{"num_hidden_layers": 8, "hidden_size": 128, "num_attention_heads": 2, "num_key_value_heads": 2, "head_dim": 64, "intermediate_size": 512, "vocab_size": 2048, "hidden_act": "gelu", "norm": "layernorm", "norm_place": "post", "norm_eps": 1e-06, "positions": "learned", "qk_norm": false, "attn_scale": 0.125, "bias": "all", "tie_word_embeddings": true, "parallel_block": false, "init": "normal", "init_std_qkv": 0.0442, "init_std_o": 0.0111, "init_std_up": 0.0442, "init_std_down": 0.0111, "optimizer": "muon_variant", "learning_rate": 0.00186, "lr_mult_o": 1.5, "beta1": 0.9, "lr_head": 0.00496, "max_grad_norm": 1.0, "warmup_steps": 200, "schedule": "wsd", "decay_fraction": 0.89, "decay_shape": "linear", "final_lr_fraction": 0.05, "batch_tokens": [8192, 16384, 32768], "max_seq_len": 1024, "doc_mask": true, "train_tokens": 121600000, "max_steps": 6855, "dataset": "wikipedia_en"}
Each number is 500 + 50 x the weight over its row's rms, rounded and kept within 0 to 999. Layers, rows and columns count from 0. Numbers have three digits each. The size before them is the row's rms in percent of the matrix's.

# layer 3 MLP down (transposed), 512x128, rms 0.0304, rows 496-511, columns 32-63
088:486519498490544486479518512411493549550492439483509469461517426430497554496559463480532452482499
082:434518469526583477524501417537502573545480505490540455486549521531576444448503543588486486548486
114:468519514416529501504462557596456475407569513504518457541440547512586557535515423435500478547464
100:415512430517539441587554467587496575587423484441539449504587397517461454483481439488498462587450
098:440561532500506529544504545559483440516463512508452531515437429547442502510590517634596542383556
137:433607528436486459576475585489504578522430493521510481490508548503476600476487451520546437520398
081:496488596543503533570516539451490537493570517455482563466579505519478466571496505524524460457476
086:579628527634501492477544509534517443529445562499518430474541503522462493508538546521451451476492
112:499491511622462516550573506504429540610397547528410430432505555484490492497492529510493440531487
123:496634548474532552508562457438505536505479527574493503515472409507512568593476477490469551560627
057:520574512511457448559497506418437498455462497577575481443445559551410437471550460496576510553512
083:505450509596510502526425545558492415463537554517528484458456537492530490488448474542552523525551
085:464438495498471568532463472463516451528556565431534500490525473406638539494513504491527552585443
105:530399484586503537507614552538530548610437456512560488476482463499516533470535563609403500540474
094:460615556526442531449501469441457461523506534523482420566520539459499502510464464521445426505428
082:484512525529480484522534492439499501622481447415434593516535463413522448584491588445489433503490
# layer 3 MLP up, 512x128, rms 0.0744, rows 497-511, columns 32-63
093:450434568535465491461506444541523509514458449545537532502479533488373448453489469612555430431468
117:458504501664519496484549508482455435454465585481497480521493511576513534545505481463498484486460
093:424569497387540460468569519464489451475388430481501498507518483502584543445481479583468492531459
095:489509432485589501535486449518500378525546504479506477492440441475513434461534521480604508519585
122:555477463544521419437592524483624498452508446509420584440596430434449548481514466430578477543493
097:438523562546500501486517555513536489452479525459460525518552476453657492571543467550479461559469
095:565401469525656461464474469489563493439483566476493492505489495533516513480433414471514505504486
098:460531462453474513491536543410517538520483581583408489529462456506568532444529538510547553398559
115:479469511532458533573491524512489493439509404467494495485461496497565502457526502501438484568387
069:476486451476476511459568511637493452487533589425441538429524540482619632521544502469473493534516
099:432554477473520465497496462494512522470516411553472527495622483509430445522574510438497559425486
072:451559464453492547478450454588495555526441520516422551417532550483624473491472476443482455449523
102:442560494457564482529427481509449409491384460501440484514537502573523487463551448578466589546566
095:464462463515531502419538507475511476529503468643521444533525508498544492430501601443396452428491
088:432597527511486614496561486536492484548479578568502542571546462439502549411400466436517506459451